python train.py --n_layer=16 --n_kv_head=1 --norm="rmsnorm" --rope_base=10000.0 --rope_fraction=1.0 --tie_embeddings=false --beta2=0.95 --batch_tokens=[8192, 16384, 32768, 65536] --steps=4390
Each number is 500 + 40 x the weight over its row's rms, rounded and kept within 0 to 999. Layers, rows and columns count from 0. Numbers have three digits each. The size before them is the row's rms in percent of the matrix's.

# down: layer 5 MLP down (transposed), 192x128, rms 0.077, rows 108-142, columns 0-127
# gate: layer 5 MLP gate, 192x128, rms 0.0643, rows 109-143, columns 0-127
# up: layer 5 MLP up, 192x128, rms 0.0624, rows 109-143, columns 0-127
down108 108:515512518555527465473489520461517537531481518507443506439415518522456535470456429495466511618482539505519550507512487519495518535572499627474434499415465521509522551486532521538472480503570547501536509514544505465490471526506499516462425509542496480561500501578472515546602489478502531503520454546493467536465530509475577503520474493468510453527551608455431590505527502473469518492523
gate109 121:513572513499511474544500491467525400505552511517562552457489487429537444548496507533524532474492461456571525573552472477486561506483447551531567528500576405529505491489544509508487444482535483474519495500442518490524554518440458496493539521529551528505437574567456563471477430527510440510444482481494516477434496482459508500558479498540519393547483478430547502560477496479511535437464
up109 121:495538507522582474530485486532490447524517562465521589440499539504557459497551510584524582493461473486510479541531495493447518485438488532501540455514540424536525444480531503519507487477507522513444524391485527531505522509440476518511539492540523489471499518564476538454487461550556430515442497497517511508471500492448428430538473461490550419558484466442521475549465432518603491485413
down109 108:578535506507491513496561509472496538470495494497559570475546515518444528479457455457504553386504411502459511544505532397505475464497495507534526452457516450480458540521530487481497609464520502483531410554555601504500511540563474447502421524536535530530479508479542554501536493551425449538534463439494477490553500438499470541526476503546525469508520521551534463432481498521491518523521
gate110 087:501465509508481515524442515482574472490449406457540552511491434448521523454477435482568554513482474541521570469562503417590520482492413478463545447493586513547476516551521492514570470519520544489465504517499510566490498463497527463440417432524533543576554433530402481501496460476434500545499500491490528553473465475510544482505487544488523510536531475491478535466472459512549535527495
up110 091:492516492429498451520476491525527537482476472477463508615472479495450589486498477514459483491448464516532478482508460541473533493444501436530456554508467542472482526532502465584513527518480496505482527488545460502523583460449487457603489450531480525516580525509429583474476505519571468562528513437470438458522524564498465521509506576493440453618534511506499518516472534458577471480500
down110 095:456392571511525463452588471478458512506507503515461533557435541551523470523496551569431538541527441478476496516512471540479468502501512420620448532536485545480487544514513542446483486462502459469536445448541529541476512482540479492545458487467489531401585502454477451468585469510500498513454529484494487486499532534444511523541499509486434474490520588524512496454509444556479503547483
gate111 089:427475506506465448424480549472518555494442515483532450500469539493520492469513503476545523434482523476458517484523518551451493450469614477473460471529520527480485475561463503439500547494560487412531558467531394481453550454565562480541454492523525515507529467507469470475494510446446466480505522529494477482500544425486507605412471514423425471554525466434451518479504527504532492491483
up111 093:456432395553500501514477504483497508484535443489479424449407537477480495493481500542454564523551544481496466514482526490444434510480564512442466500493464477524578480570451549500523496517507445466508543457595477537490506480533579469556412529420496414530422500471526455486496564491466558494429473536501476485447549470469490458474498498529493495488537512538522483498542498512434549479547
down111 099:435547504527483481534535495483537513504503465454498493447457470534482470509546534549485520471478471472535541533497438536441510488464519523569516448460497512456551537506462539474466587464552506487509575508478521482441498454546597488503517452507489540468471419520508534524529499462542431390536435561499468523474497481473548498441506482484506512535623547440490568507512455482479618455506
gate112 102:505476547442543509485428525490473536501488434538444459476534474448530536469522530453522513573526512554435445471578478466502540478493528437526454473421514555558494526489471480479509538498536552463481549489502488519525497510514508570552496487534396447446557542457469469564530563543481471475465558459578467421550454452455548482549541500495435471472486485563482519477442458524508532482553
up112 105:542493519554459540538585464526529465502499532464544552533439521546469477504440487550457482442454535434570543483446509528487472522516517563504550550591503498440498465513531490520527468483467465506499468513493504462460473467515524448480472500462591526550451457536510487445481417451507542503538446562424466572462559571551496511435451484527553543495490556451518486532560534464527470514450
down112 106:405499528560525510494485477523474461479546486489502529542517532445406497526474482493478490556539461467557537528422526509519474522483493505461574471541492513443472540583502483539508388450431470530493393486571447497516518466514518412471491502485568540552464509522475505450576470543492550518522465527449523490481438493516502554515499541547497502569564610473498496469519515501530513503541
gate113 139:498487518544469516519468507539460537435488482511499448520545555553527481465455527436466519551497530474461479552466570443554443561525494497509497552522490547462553467484437489525451499544427488448472460588564472512491436443538432573451480476479543481514515496516505473517457491535473586423559485524517523483545486504520502486483495450521437579516490567507444553470479494446480455604552
up113 135:464480474566539500502551505519416543505413551402488489528513517553518516510541538471525459531525482499456480481432454521590469496531477503420497577534491549472573476489485533485484483498486512479464470576523504443571514489577535551450484545505514483442576487435525476482490545564442485484558498509545571431549472474477507524435431467484482587508472523542441487485502530463490506516513
down113 122:514477442505503517512476520490456559518521462442569521520461439463619511456473544433472566495499471464479528506528490486510447509513470469466525494516494513490495588551539447510486529490416464464504469572510517494465558464595463457487435504561494527552468499535570482535483452528417503531522538529475523498576498483517460537488484506476543457527485564531461526492462435511410511510614
gate114 103:442488429566504506507549426532492459473522570501522491491567594503526526510493531452506430518491507486532487518470563479467508508463521520442417557537451496423520484412551504516466501523459419479441527504538520518460483422504466504513444490502487470506444502523542456514494476476411580556529459485530484487515497495427532514428532483530512472378484505533538557498529504478450500571496
up114 101:489495531483526546585457467410479437502489473411508554491476473511555483579539437552548493490541512457485481543536501472452487491542608522487530552499465523537559577487527571488572537484498508524472506425524459510561538454491471504498513508551446469425494476489483544481467452432514501508469562479472491534471479523482459569475477499498488513517581502492505463550470501476484436586411
down114 108:525487469481474469445562477450508532466493520458502449532525574490491486453474486511516522500544471481479459516478514604482484469554497561483496527472537508476547520440482475453495618530499464521441513486494406615432553581469506477508505497477556465520468471489505461570531470525460454509485456528545469456491453492428528548482533439467508534508539369476460514543476568478468503506522
gate115 086:508514456552501477437488478424563578541561488493523522530487509507527521445560527518531524482599513469412405494509448529457516478472532451501503497493445524462500566524518503477479510477489501452397541470470461443529470480534539500488520469552535513523500495491524541552502529500500515493457551472432451488542534459513511571503581513456548538504550453539451478522459463420632498478506
up115 091:519544564435497493479530519470531605475579479530439464511449535519516477548523494438484478474465437553443502441467533532515422569420478493511497480533538551475445502490513466522498512475516512529521465543491418500562558518506560512429579461487535496552554551500467544503458536506500464457474503478466498474488521467502435505601421542443533558547510511494518526465512512575509475564514
down115 097:566517533452494442521492520475555525508498533473524518477470497500524566433505492525541500484503449594500473465524482473485447464480506500451542528493517440563438582593456498525467520498460498535510504575509501488522433548464487498481499514485445419516404477557511525466514557490520528575505479478499481471536549395554469529566485526548487488489398554528520450471477534544477411554479
gate116 114:490454502547439491474491505524493507525486448508543445549517504484526558505477501505547484415547443570543444437546468495508512493448558352493505552523516560517460598443482480515568522485504481522461562513487424483487459485531569442479464498492504482512547477529491526537461514462609481454475493463454465503520496433501501468495490539522508514592478488575548490549538505564468498537497
up116 115:498561378516568489520462505422435486447481450541514485452464462509478512491600479489519471530456486477478504516525445495507505491402503552477470479497494563530540491534463500557483539524468491457504524501510499503513480479497541452562512508478488468517524474522458606567539563472525488428544606487485475491474448498498490546474563507380511526463508483469472528509459461524601512452502
down116 119:472465542480428477450496496533478490541486519492535472512511492463533537463505562500548478406558482576517409486529510517494527488502636375482523552520527482575433529456487539483463423432468480542448550483535496491499538479504524468502427479541479424476481509478511473553444514532505477548505452455492502526522464463517471518513481476468494461570482494549487476591524476529440466547510
gate117 099:447469516452450476536537510453553471539531564479516447527504501507497532445516545462444511524462460477475468425517539490555464543451525516463470517438520468532502493503509502441513501488462542496531463529505548518523406596519636429496553568484537475521556531532469431579539501463498500471533472516546491483459469522467448514436529501577434567504524490534509504439525440524493485478566
up117 103:426459497478472470496501513483579443563498537467533450489527490527475533484506552470498488524502468473515449444510526500521458556467527512462483511433508480532493475489543512444484510461463545462548496501502542464519412592521553458480592541487539443525558570552524452547555481472496525521545423541544445411472512500455460511459549518581456574476520527547528484423550466534472456480548
down117 109:519503480432518519559485539476544473540482484472537514513513509506495480480471514507484476430487514460485499507575490569547500538496539482567469590489487482534511464502519479380545748555484481511528494506452453521528499549516505489507525503527508493505525510527511516548530524499467485500552451484545467438495504518426460429506520467520467505528576452501498459480534491503545482495507
gate118 106:441497507474413490468548454479453559471492547448554475545505585530547487477516501517444489458532501485481454465519469522454520534462578432421502495477469536488499476606462541492486515484474526465500510466515461453492464498650560525473511522501435461539448515442525487511544504536481539506560491522471499453553483436510430571476466556470481559450502527491471501488468572490441508489522
up118 109:482448481503478532487513522454560540475516480530474500488443556572459523469446479504504491488530562489465444564496524489498519468488521566478437511530462574487508534445484515497470543504497506609499494475561516490496405448575550492373429541467480474598570520450562467532521554454514521438479486490531457523479544508466506565490438525497545523478527426465546509515484463456508527481475
down118 110:475434517535493455476502537401530509526514506511470551507430497517487463493463530585536583464518455525560459552471508510478526435484494525519521434491527567506508496549439578520493567510445560536495465454559538514532482467490464484481459485591524421477513388453484516559497545481555469513480467521462483520512490483457509590535533530448474467511564517563519495450537430499490518500551
gate119 114:479463448511531473510460480523496504482499533532402467510500489560515524466480476468469519561495479473553405438498455463477477571494488551441419589542550498452521497479424540494471482498436444469532514494550454429509499483472540485560465582425500466541481449487464541567512508444442502521542517544542530492547465478483483512507382520506489524463548475520498522559476501487446475415505
up119 117:514509535482445520464561511496454470491511487545524463543484554463517542484451539512579460484468511535435524500473468514521481432484550460476461490577441577523494540488529502504533525547513521585522502543502522582488465514540468553473438421477576475524528507506508454475476529557591560428454487391460474505460469518475513557487546540498501465591461521507526524472528522531480516601471
down119 111:408454517464481480390490518524459402480523443519553498535457481432498562459534512464518464548503539514503508470502467566517477404469511480446544473531491470592484565472527505529502408496503564498460510566520541577485453496527459479459515468497470459455469523520508556526505473560427483510486460476472491463533482501488523545512488500556469538548410487611495514541525508487468496522484
gate120 103:525487497544501453447522533442468523503538512449565590510484405514556537459493502476483532561510446514466516489537456484536530463512493444512510489483514531532406439540452592485427511460485482511520441512450582539507475460463505484437472499553507484557456502538453556469537512483515438477530518542554516483500466497478481478553403463504517466481483579464535512418486505542402438487498
up120 098:495499473569494487456497514435472500555507581539483542549537511452459507492483441459525429492424471543525539483480485595569489445494584487525470452548533554461478471435426533515467563501460479522523513552436435486430518463556513517491483516554528488534483603454490471541533521450457524571547498403532521546510501465517483519500576497472545495541541508436526500454489487479477492497501
down120 109:534521501570472480464507538529473472511472560513497577487502510477488477566533434476508463572445475528510551530449486553492510496448613460565528457526505479430451495522496515489427568522375546528522484499461465467470492472576510545532476470499544480526501539440511435517525560517533494495475500386506569526470492483466494493543515527475569482518593490482513480453579520481494489510549
gate121 044:532507499509482493447499532435440467479445479513557472435545445469495520511573454502495521522560479531496563491546475530519466550481502423483500539514553411510541558500535516516586526447461564497472451491411436504551430504515526595478520543535478530475620442483547488542547457501453483451498440497516423448481462447518518460494477492547538512478524510509477521523536500522527527547552
up121 046:451451420512429516443541521508515532508447507499457433552585548485525521445464505441519497500451530494460442463494507440532546501520561461491459524534519465464539504541475471525613515584525515508502440549501504415532543482490535537485485483509518538586434472505506425474549544505464471462521516537510563470543546496549459528502465488474477594495491539520526518494500570449441561466529
down121 044:458438505443523434504523501562493562519479531468547509521526564507552524446488508570512511580492568485512494501480515456519435537509473431498454550489507467460530535533554459420508492533492510487441500486531446528533525518529494477457486526486492521496491480443507442559395479446435535479553510476488510548504540517527505482509472550488451501524514361451421425540425549539441510502453
gate122 111:447515438498503509491479547473419540499483446434564490513521525504537490432533447471510526522499430503448518533431503482527472494467558569489479484599494555539491481507478571479469493483482499489556491473486539499516431485456446536469457517546576508527497540516439497478514534482564572531490522554543494425398478509535506575561576561457495516485551571488509531451468515493448498459567
up122 111:514526428493477555520487527449473534512460486416562496481536512520537453477509425458493534475467455511488527545412522483533470509480528566562493472585486521553488466506483554478500508556497493491583480531475564505522504485456438552479451557522589512516511575489473499497523549477463521555490519553573528416410475491515521566551537519501475465465539586448499527472482518463465512452581
down122 112:602533494528484534500513532484462531495545477483552471482521478512523435563516489489448482446471455510485548464490501488495463481489474566598498502510409461509479499571468511479475685601478497519586485464443468512534488511519489520512467499476522470521518530485506510452513553502471492511492508495521493383422532495482463525478484511478464422487526430455525471476543512483505501428476
gate123 139:524480481512485458565558482476427501429531466603517539511562514518470562524556453498505453566472476456454453530573513528473549495464470492488508520521498489466551475531486452488537500457400515499459546506528451462481501547520527470509509509519455547440497540535503552550541471478569546524491545542473554493527415533571527557533439506555493525504453511493490566413422485474525547558535
up123 122:539448473479513395496439576577522505510549470514466477545520482538472508507485473470453526509464434499545454545489460521568467528511439461534448528456534513497520491487493496541469495506474512527430568545450461547539595474481503493492481541530505445522549541466462519486486562476514423458450484495569507565580459444502536455577514524567473463485549485547471503564463509437464532438540
down123 129:560555483534492426509447535519450541482546461471457518516472545551481449484542482519448491480544490541472482489484465577440485512509490478510524501548547447501466560535488492522500435468486483548431524464458422503496546531438482506524432567525500403590506526500409579508417487477479479497448483530530517573539477434503498484498496540468520492498551470540471473526437502461440574425520
gate124 077:461514538529471384472491456596474535550518557487524493524468531516553554477481519531510444544513518508533487496494472483455551592543494523461475478485488540485512512503496485501499451499535486469497541491550571588500522492545454479499467491552460487513524492483394441424483533544532506451514440481489516514550535516505449421555549572503534483575562477466503550512471450532498447407573
up124 076:514562498523552393507528501511446529506556559461530526451505467539537470513519550526527472568510512533545478541496516457398510522546487464477510463502475481506563504517498492494460471496512545501527551421468608562572519476506453465508509472529446485484553478504463452484465491524539453465494380520487448483538585529446496455574525540571463494546559449508519500491474440552509483450488
down124 086:571557500504451452506517489526492551487504524526535500516488454474517455560512534515528433519454518545492462524501518519492521511549484472509468513574487484518513447449501515540491514550495494485536505465486496526454531518479488513494432518550476493549483448507517515519407495400520523532491421538502492495520590560571557501485501563508486450508536305410476560531504536513461451456460
gate125 078:523531514521576459505472480462520466521492531460554485477459472462441523437585502551527425508478492573514512452498454532568484550480476493588577456466571474528458508490510432504508481468562503466521487483478523495506514502489494477565592465571478512524483613526414569529495486441537493503513498565467454484520470493541474560518507535513511473467507527449510486479542487590575450563492
up125 077:491501566488501507488485492512484507483514499488517554470510441525571471514517489395487532517445425515563574561507499557520446489417524552545562533478493525515507517498497468504445489480566494496445588440476473499494586546485558556532552511519542465470430491530485514548505469514575544507429534472475493604529460500542457478487482544467530483375492529518537479497500468571478516457510
down125 080:499494506450513502447486490541482513440530488506497585508576524479512461556551439521499501515479489524469485540570536466506514452538416489467572508526478553523508530486501508586494654508472505572501452523458424547508533483536494523473566450527515477384478462513479509457487470497558476500478423494449463498475484513433474526526523465511535477565597549544477515533482462521524468467515
gate126 116:509503365502479472498487479491473528485509507475459531460562510522502552451503536456473463492547481445463435525410553551492485504493550539505485510606520547457474535515446557472470542451479462486448506493471504608408463518567442512529452474539499482495501539531478461495510557503495550473555478500505505405469483394457505577563548527523462494499501540490515515502486469451474531537487
up126 118:469480528540518490516529506604538494509530498517488461502524563511488438535408549553477516499536587548542471566533489499432519558576514451497423469495521440445518506485415429500497505470452426483530552547491472540476484469518490523461574566478466504533495478541538495496503448545471549514480446526470411556506507548474501418476438527559498512508464463551529492465542531542490489458448
down126 115:427482535497493494500503478579464479487510477533551518511484552499468512511492474537559510505508525524519475555513435470465540517480470487468492473482499455492586476417486385593487438502464522524509441535540571458532456464520526498478531542538543537475476505550542625534529456479465465486435458499513439603513480527529501454488500515511448571521420444526525568504515494565510488450479
gate127 031:511502440477555491543428388408462489495479477576539484435492480494454454494537536470544528499423432497520553466436493544495525520452531499534509503521539436532497567495493509507448520508484443481462483491569502516498497506453448487405461425466481454466543481479526572524432499450512544580448504482458470490514463450490493464489510505532528453443509563529504557576462484556492488553477
up127 029:477513480485443545499548551529538529475454489474603434545521460539540513517453454422457434506604527511450445460568493543549536545531521442505530537500497534454486460551494523505521494482488598515520444557496435499512500381514476462464458501478488478524507455454468519455550527540426573531537496503518508523568516474496463514522462443431461495539502470438525545486514521483480521464526
down127 027:490526524495563534542498501488497539459518445426523456498521461467474442465493560563485447508474555482496499518496461472523518528497507489487483579452529517428499471521469450518466531525530451518462430508490536495496518498443500538407510494498483559526521539392589533507620490500463545467522506466559464568552467505477503539455501484543395550519451413469502543477482445523463527425497
gate128 023:469455474508457596450593526474515545515570478467522438494512562429483483412476504451558485472515487541503442399512501508448539485447536445503490492520472536468464545523512484498497498485492538549548492472533649522490431459538580461505459444494563513588506488478517474504566543514473522482483509525507519482516530400519480524478521540493455525521568500502470520474495467524550498493530
up128 025:549465533459594567478533526451462527460451444438618488484467540513504458425456409535488451508555549486521446512514511436489424485489452470530525483489519500477427469521514470497536465483480547500469461528554496496514488485506483465594541456484480489567486457462479413519570488513494526420506503474466386520468492526485476437491551541516472509487502507499426453500473459530508510498485
down128 026:519525408440492476502515498531612538513511485498497524483458504506451482484569433551459515411481469509470458506456545544492547508474507473478520494510482549529494530451536458506502619569490512445473461594419466555496504532481469469403491507465583486523491493456537432449480518537472489525467528443557500507454520477500484588462454580506489450498457507499477456493480496523489447505554
gate129 110:512506526427519491466461533449530557560506555514477566520427556503467520457552570500510451516407521484474442519486484535472524505504540586510414424532506496503479503437549524509428457503505598521549444501502492527458467492433473517491478540562554461485484542527490529494491533473462437432479475490555536410483422517481508523509462438512512462487494548515506572470470465557534491561509
up129 104:484566516483582494523571534486545432522508497482520430482418474470528487492497489603561493558451552461447525521495502516458518553481482462533467454541502475577504497540529469514458438556586522536555423556479495513483518445503515514604510504513498536537578564465489513528502533498467549478483520454524471501488496533529581531510480548529473426418508479512438561489515461554526482507538
down129 108:549527448470560580523529511506503477530491485525525479440420504531530531494454477471538477561496530432503553531542451511483514550459497533573434530493419488536505478536522483504521426480544442555588478512468514509495502489586520512577534551518466491525551538512474578465554529460463519481498463461465419436486542551494568518457561511491423472442487449476443529569494529501461515460494
gate130 110:484483549452477509520533516491484514491487560491472548456435518508526542464536430554542530499517525529444543547562558456533494554460526472532499503422595531562574500539504538495594479480519469480517433416534522514510462531598454499551538472571537521560476498527555532498461542483564543497492482555415537497447479468495476433553516499491514475515590503461476506493463504496497426499480
up130 114:449488528496495456500511471445444525507484527535403442485534490535527517513556399479474559545565450512527493528499429473505457531498561441487459455526479528509514436475513446518565469560511480470480459522499490473565533494559479542581487534464546481563527393529492482437441512545494487447452515534487535512534486515524500602508474485420471543493530476467501591468535560458493502529489
down130 112:518470508501475478568521482505427489455486539539504459453540495530483500549540416512540483561515466544529494513565479447527438553485452447548434481479498525522548380520541527470526400520523515466482465451547484495494476505513462513474490554518540472481525440519530481479384547465500487487518448599504513535491500537472492479565462520471449493540533453413508599477539497458473452485464
gate131 108:473514532483522481478462547552487513463570548564510537504444518527510531500546504577482536480489461489465546488555470493442436462473491521538481615421557486495517545448489518470592541466516476523551524431536518433584427556480510447465493496494536468440554507478494547467508521485464476497432493497478500470519519555531523485470517613508531487501531552559505441463531467560589502517508
up131 106:530548465455526480448551514435524549496629447508547520430458498410565492486481523514466526480499482558484528452558527492468513553467499420493447537520504525501463514485542465496506504503498494451459552432526471571525506460570510435527534532488526507550526552488518548553529563464498503491479549467444418501471499507521523519542538528526474508418598514537477462475493516522606473472529
down131 111:538448513471494548448514588460439467533553478408470445537478529411426472507534553452538509511543462456516498508485528476532482469534549508418515534455459480489506519542506481535436500487437478479462479633574480502392517530546511506485425507503498476484460446538532419531524483506494524524535438469501465497508475461489480548510577515507552513532496525457488557482484525454557483507472
gate132 107:496465574421481500550510562454425544512556492541521579534481473419571524533487441528495483489490458503586533555538523442554481472490487479524510574493561479552464559503470434478512510452554452479487497469523501441522527495446544497475522550515484497521482459518432552484463502461467497502486419507445549540550456562531533481445505500502396480493533495545484469500586499503526475560443
up132 114:471513531537470546448452480527502569467526469511472501574447565459490485452471399466501540533536530412529478457469465521538456497452548496450529531505545487500536526493520490539575501591471497463483538558436431549520553468478511450566490556483505488520523483513456563560508515502506412512596463477490523532544480468513455526533489522549547529508490532491405523533518447419521509462531
down132 118:479423524506478495487539573523543508511537557507488515493542515549519454509475499522477453413423489517483456540542538499521451514481482431468492525509504519446541499537451455408479424527477533519458394472491487428562569460421522537505498533492479461486500520426474467519476528540472534480449520494489602548479481572533545449529512529535433541465558561494521464528505532547564513551516
gate133 111:461534455534486497425473522501499526472522554526462438563447551561531468438574478521518459526431459478437454515527510538497454441479503510493426445479477464464567550476535472471429432532495547486515553490454449474520484535465536527607495505594573487499464506555417512511552491541507510491480485523474458472457474478444496516472484551437526480467503442544525485559507475527465429545501
up133 110:556518532482494437531480466509453472488433493551459389568554510524445508504452480437558450488453539538440520458437490522479543532516512469458464579500544592449495539492525504533549511533488535499483465435529500544483474484458490466503478547469489552470421532416479555560511542431515471492490448490555533497495476453513474489542539466506558535581479473537553522498451546578509527531477
down133 116:556520504466469489533535492504444518445475512507477478507579455483443466440541439452539496448470503537490439446499508485521541563490488485488488530494522558501449505501470525518506371481504513542506546436619475532529470525478522413527483495484435564487424537517492468507488516581474476460538478491566553510493454505543488580498515432551482525503478425555560500545464512584547486488495
gate134 120:421457550462503521450517508571493517511467522422464548450532483535453516507509433466461492478511547493481431518493564504485511519546432525487522502516527475488529391503525562478472488496497559466508502598468558535441455490503493550468479521571523520488483526495478413421427520542429488486566464544583488468500506543441568502516466494520463490474478498388515519478510518452496503501575
up134 117:385498542551470492515541471568491506463469411466449559440543454525483501479520452473477471490519567472554465499482515490507481534582470562480437476504468497505527444540456572439464501501498525519501511553466469526454447495512480538439494428586565499511473487473493442409420496526425461524505493570563509512457469517480457537509448544479431496488505498443502508464500511483453471504564
down134 104:471473490544437485474546504420454589499457497521502460464451440487479520499468546496514506415477483449478479443519509371483466468489474477415524446511447463495489532584509596461557614506469539492515492511502553484552505448564452503591455539523542473463475487523499494526559500469505468559511549484479525532501506500466492533482504511466518481554544535515496452477457508534470417473522
gate135 116:440531461483511467467565549498490577491499457502461532508508541464554544499494487497523504500522444503542514485481491492491524477510498437542421457512478423471458486536509474510428465420505502502513515504544425581555563482556590472485443536595497523506463539535424556539517501552494518463528455479498463497570435537500438492478496597459484482416493504481487422508503546534555485437536
up135 118:540530607431472531518519434473529464520508535509509540518491420545467492548543499521521450454485531503481495531508594475489520518486460568569480447441499545434519540511515496425560533517528469480572495501473495409478449493463437476485510434552493432428483496456451434462531471499507541565483555493554477546441548496562523457516508481531523542539469475481480554492577487444518524486522
down135 118:547494569482554508485469518505487420533476488484518481522450457470443528450460554498578498502468480534482533466545537432523492530475512552447498512514564535474533533477512463502577493533522488501497475559448528480452470506473423454603531469415539489474476478502485395463485489495557542517456524514563536534493535446498510474502501491487544531601479470558502587498489426447461514574570
gate136 102:502523457562525513444506514526522520484497500498517536430489538511546470507566474527530485487488617486476460547516530446471536453478462551439476455532479543452517457484538556474422443507520486473497536500477498464443507448498514581527466545540474497492450508519548417387513464533399535547450532489509462492481534544546522485480487490395492494439451475428447544546524487447511539513458
up136 090:545564491567523490504473450530524558472542486458530502432458542560482535500513493547567467445465534547492521536475466445519546477458477541455502552494550541496574441509490586541518445459516485480532541426447445473523561468498486468451493525469459547430475517467495532478527469506542503508455572472474580531450451540505572529508489452447581454563468480457501524529473477488463581515451
down136 096:535471535421487478517449560518546559507466500500482556498607477447519493473438526514494476449461513508486503522501480502534481483519531469560486511467516486525536506503530476469549660587509535536570464514503432477552477519488492529489507443516552569561541543527482514582452532482502443499480424511535475481539471555506432488466467523497475494521535410493593471438517503481520480456529
gate137 129:496502505462536455435545520538483555544441563538510498473485549479559575515479471571480420528458532493510535491473548566489563558476454477536490498479502569468525506491577482460507470462519526528509462433513514532536520565550522452495545504590538554533485555452540502440492527421478523452532464438574490496427448508519487518541403489478454497480530575495501481520514436538439505500476
up137 129:504489454505543431426528533535436539498417548527539499427467487482474567503453496552507497489466515478535477523445555521485467540585480520505471564553520510443537453479547427506487454470566567572423439468452480535516488510537534509478519555596536524577458577468518439486491564533493483467545421467525523531482485503503480465524477489459484518523447503455490532561480478513460455493472
down137 124:534478425507527438499599547539446551485515522540570444462488509509501497508491567538477539468473428498418473530501528513556498492484465437570479481496538538556487520453537542455485434486572515559500502511522541516501558513519491496512443431522498451483499503449538545488564472453451490472455483494527548529443480488528512599532483498436520470458534538546524491416518560562481545409476
gate138 051:531532554514419519517464484440560464491574373583571553547447492511524509453490481492493567509572500522546496492514446449507518522508495539517521513469475509533483529509493520514473504438495378498577500473520487501524481586433472499607497485486500503501496496568516546530562504489579487431461455507472448467521517507504470441508558507534517544510511535496496496572515421494506487542479
up138 050:430491477554495479441551472577532513533514484460467534563469494455405539443402451489530487454480535509556513480498516508469478477511444551559501497476493485468543434525540513460536511538535569487534540522483557477506544505487543492485521489503471558517460596542426397468422468514399516452502518489489556530453522539519514519476468462503475526484498466419511454482528467462552444478542
down138 052:525526531507557470491503499501510545496511513414514522534578530541503442536483496507496586507545532576491500475440482543556502479488511493463449474480482493456628508480418474437466421497481455491393506522511459538478555512492538501477472475505466559506516473520536494497570522508498498520528566491570459630478481519467509466480543485486478496431515486464494478606515453460487576541495
gate139 033:465493471550416515484522556541521516480526435571519442514527465451440567431563514487487493474568463515513461428474493479537549509512549459452434485530451505483529470538484468523532530479492391528491474514541556463473453479500544519503454425482497518506559460449469536534512522483482568465493547517461415506539506512529452527441570485423483585541550556510449499493490458564502455519480
up139 033:464528463544501492453567490507536552466510567521454551509463530469384559552473484505522472494460583481505482481561513489496516525520462539530456426531539552467452465443438482482516558523516514550490498487480564526478510532473511534514542501497519483529430540523452392506548440483415507521476541480469523515418524534521555586524455547464487468442497498415449477506539520459535447502540
down139 031:497580514497497514460527451502489504442464479495513555531516493516494562555506539510485512462499494394503496482444507473567459449470477497450512481519414482488518504529428563451548443472420508478531460526444528553608442580484513501522494492455471541445492501635493456483485420485454502485527496511505522510470465486503520400480536426516495534544518545465514502463475503445529523570504
gate140 100:455521433551470473540484420462473515541459498516574581526499536474444503439548485450502504465468548514473541403437540533541442543443523535462561482490497563494452536574433512527510470465535575467491508466515538498536522441525517535567481510500465534533478459528434528549556468494501508482462480536459532497456528490548460525568413497476540575523559459547504457506515489493537549546496
up140 092:444463483502471548424484505483503565503473500515507455521486478472507505411493492508536534521435581493480516421480474467517411539462580478501448568490440525541521508546471540479505528464490486507516564440557486512457486495577568504533479547406423477479500451476394469584508492437480531494469524521428495510498532469528499500520453590462484568481572475511525491528547518519471513470487
down140 097:448550467490587503469469477402482502471456538534503551494517483456451497448508490510515420470516569473496538498456552532492454476529509490476531463468464503492524589507483544544575596475436538537509554469561527484473569444538566493512515446417495519498485460479406523544498470513453507450419477504397494469461520470507547530542510509505513522478532477497522521446448512527422489449501
gate141 116:479513408532482476536439524468514474428601415480516520484533546471479408459540466508568518541493484523462478505595452439553483498465478482452486493475564504516490499466497569502444471523514473492487468537483444515507476494569499521487460452495519502570539511520523551502486514534515498509454505510496558526485430466548445572477541505469565594441466500490556579543503455557519436512450
up141 113:468478497482516489511499522479527493515446450487516509431562520455462511543507461531571473502414511476467556499547508436566541465513485563419490423486552548532529487494546510444491434569520564460531451541539467505484501428556517566562468467490573511484464471500484526442537491531432512518446530420472550489426471481552467485481483537509528520416490470511529521511516471584512436563523
down141 118:564512477512500451512467538529540535538495439469582501448577522442505429548567497506561464461454519446482509503540484432570464479509503584477473462460561533487564481463491480482464489538478511493474463566466431482534508505498494576528488463485573587543462492535578522521444463483482482489467475506502523497460518505589473495455466511459489527483458355484550538478518523523520514530489
gate142 095:517569574458582479572469390458486452569516483529479505489479472488579474505471478563556481511438543509550529520541502542507477524517543573518555553468508534547508530546490461452558501451460463456519509474468460465516523576460513495454503481477530524496493544556488510454444478454592531576424459551527474545478525528470488502483545512541557419535502467488512493498509470497557467561473
up142 096:428503468511411503470525535502501508461435465550568432523509552479440489496441538460465486473581540496506522416462509514503501511510458515452452527558479451487502482492453508535532471593532528541456479533573510506497393467523563529509461512527494507522515479439564470515516540539448487367552491542539543437553495492523532448530468448522474583488487538469499534486506510466460492478518
down142 089:508471525483542498479500557598588503548458521500480511527542499526464441541438510477524474576565541421427476436546432542508500469513563507483465466515542558508521575428455481520460423533472496502503535542473473486524450532504515461478540506485530475479449477554479395481496545527470526533457514502561538431478483496493553419432525510488471505525470434561468531535536478463461509549486
gate143 113:519471473504503550488470522496463488457516522551496491473452492446521452466488617602465533541516483491474461524525542536447474482447492503491507445526471506543489487468473449447437496472403523537463486470568576494394511550448484518435502543504551474445472475487592531493533451542528545565458452514494444450524582530469518502515512475504554476469528597523501495524526472494446492518443
up143 112:480467478479445526464472520535445488474474488534517548498483457426478583499493487544507505455517472471465507481521523508496491415463526506459462527454525495479509502561419448475513529541464525515481472496490447378482517467585472547480472511520489451494489462493451510557445522527516476548560562419427478554458531520579463491480511561454508395552447459442467528522484421503505446542455